{"d_model": 384, "n_kv_head": 3, "head_dim": 128, "norm": "layernorm", "init_std_qkv": 0.0321, "init_std_down": 0.0459, "lr": 0.00771, "weight_decay": 0.0, "grad_clip": 2.0, "warmup_steps": 200, "final_lr_fraction": 0.0, "doc_mask": true}
Each number is 50 + 10 x the weight over its row's rms, rounded and kept within 0 to 99. Layers, rows and columns count from 0. The size before them is the row's rms in percent of the matrix's.

# layer 11 MLP down, 384x1536, rms 0.0459, rows 0-33, columns 768-863
100:73 65 43 50 55 51 44 44 58 54 69 53 45 58 48 44 55 74 55 38 47 49 58 66 42 58 46 61 55 47 52 54 37 42 64 53 57 54 48 56 56 61 40 62 45 54 48 54 42 31 63 62 55 32 50 67 49 56 47 51 47 47 46 51 54 35 46 45 34 60 66 53 47 49 33 56 53 55 52 38 50 51 57 58 71 65 59 38 35 53 54 40 55 50 61 40
100:62 38 46 45 30 48 55 61 52 60 49 55 39 69 49 50 46 52 42 66 48 56 50 62 48 54 54 46 44 31 43 59 55 48 40 40 53 65 37 55 55 47 47 56 43 45 59 38 49 65 50 49 43 48 62 47 61 53 57 38 36 34 58 45 52 53 44 55 50 52 53 67 66 54 57 50 55 51 45 41 75 63 61 33 49 58 44 58 52 64 62 49 51 61 49 65
102:67 66 51 48 48 41 60 46 39 39 46 39 28 25 54 71 57 58 60 58 37 51 34 40 61 41 55 32 42 45 46 54 43 51 46 58 59 64 41 51 53 46 41 35 57 44 46 57 55 49 48 61 42 57 35 76 54 44 62 36 43 64 55 47 49 64 58 56 59 49 57 56 58 44 63 47 38 41 29 46 60 46 49 43 46 50 48 57 52 59 49 46 57 48 47 36
099:47 62 61 59 54 43 44 50 41 41 40 49 63 34 46 47 41 58 53 46 56 67 44 46 31 52 57 47 58 42 63 60 47 57 61 50 58 63 58 34 39 53 52 21 57 48 63 53 34 58 63 54 48 65 35 44 65 68 48 49 57 45 49 55 59 28 44 40 46 50 43 51 45 54 53 41 62 52 56 51 43 41 56 62 55 60 51 48 53 59 76 57 57 35 36 46
097:43 50 48 52 38 65 51 43 46 49 49 43 39 59 47 65 46 51 54 57 39 49 55 42 51 48 54 46 61 47 63 36 51 59 42 68 53 45 50 51 39 53 60 42 62 32 37 61 50 56 66 37 64 43 57 71 48 50 43 56 37 56 37 46 53 51 50 51 41 51 47 47 49 39 63 35 54 51 60 46 43 47 58 45 64 40 47 43 54 37 49 40 42 70 53 51
099:52 46 68 54 47 40 54 55 38 45 64 45 50 33 62 44 64 55 44 41 69 72 41 76 49 46 53 48 49 56 43 46 42 53 50 67 44 55 44 40 59 53 46 52 53 14 55 47 32 35 61 52 44 53 42 60 59 43 57 51 66 40 50 53 53 38 64 56 54 63 50 44 57 44 31 37 58 62 48 48 65 59 59 50 55 36 40 51 43 43 61 53 62 54 48 50
109:34 54 54 52 37 61 54 49 33 46 67 57 46 34 44 61 44 49 55 37 48 56 61 41 48 55 28 35 53 45 41 45 58 62 51 39 33 48 53 55 30 35 26 46 53 36 51 46 38 37 38 60 39 60 59 48 60 42 46 49 50 49 45 54 48 51 45 49 48 45 33 61 54 45 49 42 44 46 37 57 49 60 39 67 52 79 49 44 53 42 48 45 47 41 49 58
096:43 36 48 37 51 63 56 46 35 65 49 49 64 55 44 47 60 35 58 46 30 52 36 33 67 63 60 47 55 57 46 56 57 36 50 38 42 31 34 53 44 40 48 48 43 72 46 49 43 30 60 50 59 47 58 61 42 47 41 36 37 39 53 47 47 42 37 55 50 51 33 40 37 53 45 38 45 53 61 55 37 51 60 48 43 77 42 46 56 47 36 52 54 58 56 47
131:35 59 46 56 56 41 46 70 42 61 52 61 46 58 49 19 31 33 36 37 44 37 55 64 58 58 34 48 64 41 53 54 55 45 45 39 34 35 49 60 48 61 48 56 62 71 62 68 43 74 45 47 55 47 65 54 63 41 57 50 59 47 66 38 51 60 52 49 52 45 51 67 56 48 56 57 55 46 56 45 36 64 47 45 55 53 48 50 43 47 53 58 47 44 48 50
100:42 46 69 50 53 51 45 60 41 45 46 59 26 54 40 40 45 66 63 61 60 52 42 37 59 39 31 57 59 57 47 54 58 40 63 62 34 44 47 51 41 51 29 49 58 67 54 50 51 46 43 44 32 37 46 32 51 63 52 50 37 45 67 45 27 48 53 43 45 45 50 60 65 51 40 51 61 44 49 61 39 58 58 37 47 55 40 44 52 39 49 39 42 49 50 46
095:69 58 36 47 50 59 38 61 42 51 35 50 59 29 47 35 46 40 49 33 62 40 45 59 44 40 57 51 43 46 56 30 53 70 51 52 55 39 37 45 57 39 61 59 41 39 53 47 54 46 69 55 57 43 61 51 58 62 56 34 62 52 45 44 71 38 45 45 46 54 48 42 36 69 35 50 55 48 47 46 45 47 41 46 48 58 50 40 64 55 47 34 63 49 56 39
101:64 52 28 29 55 44 42 41 46 64 68 49 36 29 53 61 66 53 57 65 38 60 55 46 46 52 55 29 38 59 50 49 49 49 37 39 45 50 33 62 49 71 65 73 68 47 39 43 36 45 46 50 62 28 69 51 32 41 57 45 48 43 62 48 61 67 53 53 58 57 43 54 51 43 47 47 51 62 22 44 58 52 53 32 56 62 58 69 30 53 46 50 43 44 58 52
102:25 57 43 45 60 51 57 61 66 57 62 55 48 38 65 62 57 44 60 68 56 50 48 49 53 63 60 46 46 53 43 53 40 57 43 50 60 50 39 57 53 59 47 47 67 36 74 73 45 77 49 57 57 61 60 68 57 58 51 55 57 40 61 47 50 61 45 41 42 58 57 33 64 33 46 64 37 54 76 42 55 55 36 31 43 43 31 61 54 68 67 49 45 42 47 41
099:36 35 38 46 51 55 60 34 48 60 40 62 51 69 50 53 45 58 48 51 32 58 52 43 42 63 46 60 65 47 41 43 40 63 47 37 41 58 56 49 33 53 60 25 51 56 65 60 45 62 65 33 61 51 42 35 56 45 54 52 65 43 56 65 62 45 47 43 57 51 51 46 49 49 47 39 41 58 48 41 46 60 40 44 39 59 71 50 53 62 55 46 41 30 59 56
100:34 46 48 61 53 71 46 54 44 43 46 57 37 48 44 53 48 62 37 54 36 72 45 61 55 46 55 40 48 50 57 46 66 53 39 36 51 41 52 48 34 54 41 51 30 47 51 51 44 68 47 65 58 38 72 50 62 57 46 56 63 36 47 48 48 49 41 46 43 46 43 45 41 70 37 43 45 43 63 71 44 60 43 29 48 58 64 52 58 43 34 73 37 39 42 49
101:44 44 67 51 52 38 46 48 45 31 55 45 59 71 50 36 48 39 47 33 48 58 45 53 47 54 69 56 31 53 71 52 38 55 41 51 49 41 60 59 41 43 61 43 63 58 39 40 46 44 33 52 45 51 48 42 29 47 16 30 44 74 45 35 62 57 47 43 39 42 46 41 52 45 61 51 65 43 44 51 39 58 49 48 44 42 59 34 42 49 48 45 54 43 43 59
102:47 42 48 68 40 46 42 56 43 41 50 55 47 33 51 42 32 42 30 36 46 49 45 36 36 48 62 58 54 72 46 45 71 64 59 43 45 42 57 44 50 56 55 29 43 65 52 38 62 55 35 36 43 53 50 43 62 48 57 44 36 61 53 78 41 49 68 56 30 50 40 47 38 55 54 85 40 48 54 47 45 64 59 42 39 49 53 52 52 44 38 57 57 55 35 46
101:61 38 63 68 37 42 73 59 44 48 58 37 42 69 66 52 54 54 54 56 64 55 60 44 41 55 42 41 49 49 59 59 32 58 37 64 49 60 52 35 47 45 54 22 56 47 51 44 41 27 70 47 48 64 40 67 50 43 56 58 60 54 47 58 59 24 47 46 43 64 46 53 61 54 64 43 34 45 46 38 70 59 39 27 48 61 45 41 55 43 53 40 65 48 51 46
098:59 48 44 45 57 52 37 47 54 48 57 46 57 49 62 62 45 53 44 55 40 53 53 64 44 49 50 76 60 56 40 55 38 45 53 48 40 48 55 57 62 54 61 53 45 57 39 52 51 52 61 52 59 52 55 60 43 45 58 57 32 65 32 57 58 52 54 48 53 68 45 51 42 45 60 47 52 31 56 60 55 59 52 41 55 70 56 43 72 50 60 33 41 52 42 63
101:53 41 51 61 33 69 66 51 46 44 55 59 44 64 63 45 55 72 47 37 53 40 52 49 40 39 49 42 66 47 38 28 48 43 55 50 51 51 56 57 48 43 48 56 50 42 58 36 53 34 55 61 49 37 43 58 44 51 29 52 43 53 52 37 35 56 52 65 51 47 40 44 45 38 47 57 48 52 58 61 48 45 38 43 46 54 33 51 50 53 60 24 53 58 44 71
100:48 56 46 52 45 45 43 34 60 72 51 62 60 51 38 62 55 59 61 39 39 40 52 34 49 61 56 46 51 64 52 66 44 63 41 33 56 53 59 63 51 97 47 40 61 58 47 60 57 41 51 51 54 27 52 36 60 48 55 47 48 51 36 52 50 48 40 54 47 54 46 66 35 54 54 43 67 41 57 47 46 54 42 60 54 51 46 63 54 50 62 58 46 42 51 84
102:49 29 53 48 66 41 76 41 55 48 33 55 37 37 54 33 61 40 52 68 40 54 56 50 38 52 54 62 40 40 57 26 44 47 38 49 43 39 39 58 58 68 66 30 64 56 48 59 49 46 55 49 60 63 46 35 26 68 61 52 54 37 44 37 35 50 46 50 48 69 51 52 34 53 43 66 55 45 57 62 54 60 58 35 50 45 61 48 60 42 47 71 54 39 65 35
097:47 64 37 39 59 54 61 40 58 59 43 42 66 44 49 41 40 36 51 55 50 50 56 51 66 62 56 58 43 56 50 44 68 29 60 56 57 50 43 39 60 76 39 60 37 69 53 56 54 40 54 33 53 67 52 40 55 64 65 42 75 61 40 59 67 60 41 55 50 52 54 57 36 58 43 35 53 56 47 52 44 62 51 61 44 54 43 49 49 50 50 42 29 55 47 53
099:55 58 44 56 35 40 55 44 45 51 60 31 48 57 45 71 60 55 71 42 57 74 56 36 53 57 52 58 46 70 43 68 82 47 53 45 52 54 53 44 58 41 44 50 40 46 59 46 52 36 40 28 43 58 40 55 58 73 34 55 55 62 45 53 55 47 57 54 23 58 59 73 64 62 46 61 52 57 51 41 41 48 60 44 53 48 50 54 54 44 50 49 29 41 47 51
097:48 60 53 64 57 46 46 46 56 42 57 66 52 35 60 53 47 54 46 60 52 55 56 51 51 53 51 48 66 64 44 67 61 41 68 52 60 46 54 40 68 51 44 43 55 65 45 45 52 74 47 46 66 43 54 50 66 53 53 33 44 54 49 60 54 60 66 48 41 49 43 50 59 49 64 55 44 26 45 63 62 43 42 43 52 55 82 32 48 66 49 41 61 49 57 38
099:34 47 56 43 45 52 48 60 34 42 56 60 50 67 50 50 57 51 49 39 63 63 52 28 52 53 49 63 45 65 47 44 54 67 52 67 38 66 61 63 39 42 32 81 48 35 47 44 47 50 49 50 50 49 55 58 36 35 63 63 52 69 53 64 40 73 43 61 44 40 44 53 37 48 75 59 65 44 69 35 51 39 40 59 59 52 47 56 61 52 44 59 63 41 61 56
102:69 49 55 57 60 54 41 38 42 33 44 37 41 56 47 60 65 51 27 49 67 48 55 47 39 36 56 24 71 46 44 53 65 71 58 36 49 36 37 48 58 52 50 52 39 59 37 57 49 66 47 39 51 64 49 46 37 50 78 43 33 66 45 41 64 43 47 40 59 59 47 59 44 46 50 49 62 51 48 59 58 45 43 44 61 37 51 67 67 53 41 53 68 46 60 57
100:45 46 52 75 66 60 46 39 41 38 77 50 33 39 49 52 36 68 58 28 41 51 49 55 52 48 58 29 55 45 44 42 46 51 52 48 36 54 44 46 41 63 50 53 50 38 42 44 62 48 35 44 43 51 38 38 63 53 43 45 41 69 57 47 57 65 42 51 38 35 37 62 48 52 52 53 43 51 62 57 58 54 50 61 73 68 51 44 58 38 65 50 25 64 56 43
099:45 76 37 45 53 42 44 44 71 49 33 65 52 46 38 45 47 47 41 47 54 59 58 40 42 40 70 60 43 64 23 41 44 36 65 37 61 60 57 57 58 70 46 60 55 56 53 50 50 48 46 51 43 51 46 41 52 45 72 42 65 54 46 79 49 36 43 50 53 40 59 42 62 63 51 31 53 58 54 43 47 50 37 51 65 46 47 62 38 64 54 59 54 46 59 44
101:58 45 74 53 60 69 36 51 59 41 61 46 35 39 42 54 40 52 35 67 64 37 53 57 25 50 54 77 44 45 47 68 56 50 39 57 55 47 50 61 43 49 42 49 45 51 61 52 73 57 54 47 30 52 58 55 54 67 46 65 63 67 47 50 27 37 58 40 62 68 39 66 58 35 39 43 32 55 38 49 55 58 50 48 56 45 42 47 54 51 59 65 55 43 61 56
098:52 39 54 56 57 45 65 38 50 53 64 53 66 44 33 41 61 48 60 30 44 69 48 45 46 48 50 69 29 58 42 58 51 35 50 44 51 49 45 49 43 37 52 14 41 56 38 48 59 51 37 49 46 54 54 52 46 42 60 57 52 50 41 58 57 48 60 39 63 51 35 49 57 33 64 51 50 56 54 40 62 51 51 41 35 54 51 40 78 52 40 77 61 44 32 43
093:44 52 55 61 62 50 45 36 63 52 48 36 56 68 55 45 57 48 66 38 44 61 51 54 43 54 59 39 60 38 45 65 50 55 55 50 49 59 44 53 67 55 61 34 57 65 46 60 61 56 48 38 48 51 43 53 48 31 57 44 34 48 53 80 58 56 50 52 45 34 37 27 41 32 57 56 59 55 64 36 40 54 57 47 38 40 41 41 44 57 67 44 44 51 52 47
102:64 40 45 44 52 48 40 64 47 63 43 68 40 44 53 60 39 43 49 40 61 35 57 57 73 44 59 44 48 51 55 38 47 43 38 50 56 62 55 50 46 60 49 43 46 49 51 45 43 52 55 35 51 37 55 53 55 53 29 52 56 53 50 68 37 72 59 56 47 63 68 43 45 37 59 54 47 37 42 46 57 66 63 68 49 46 41 70 59 65 62 64 60 45 56 51
099:32 43 28 43 53 46 46 45 35 56 55 41 39 51 58 43 65 74 51 55 38 42 57 42 27 45 41 60 41 55 57 38 23 64 38 49 58 60 53 25 45 71 70 27 44 66 47 61 50 38 71 51 40 40 54 49 41 56 36 29 46 59 36 56 57 60 42 41 41 36 40 56 50 58 31 54 41 59 42 52 47 55 63 59 42 53 56 54 71 59 43 65 55 57 52 65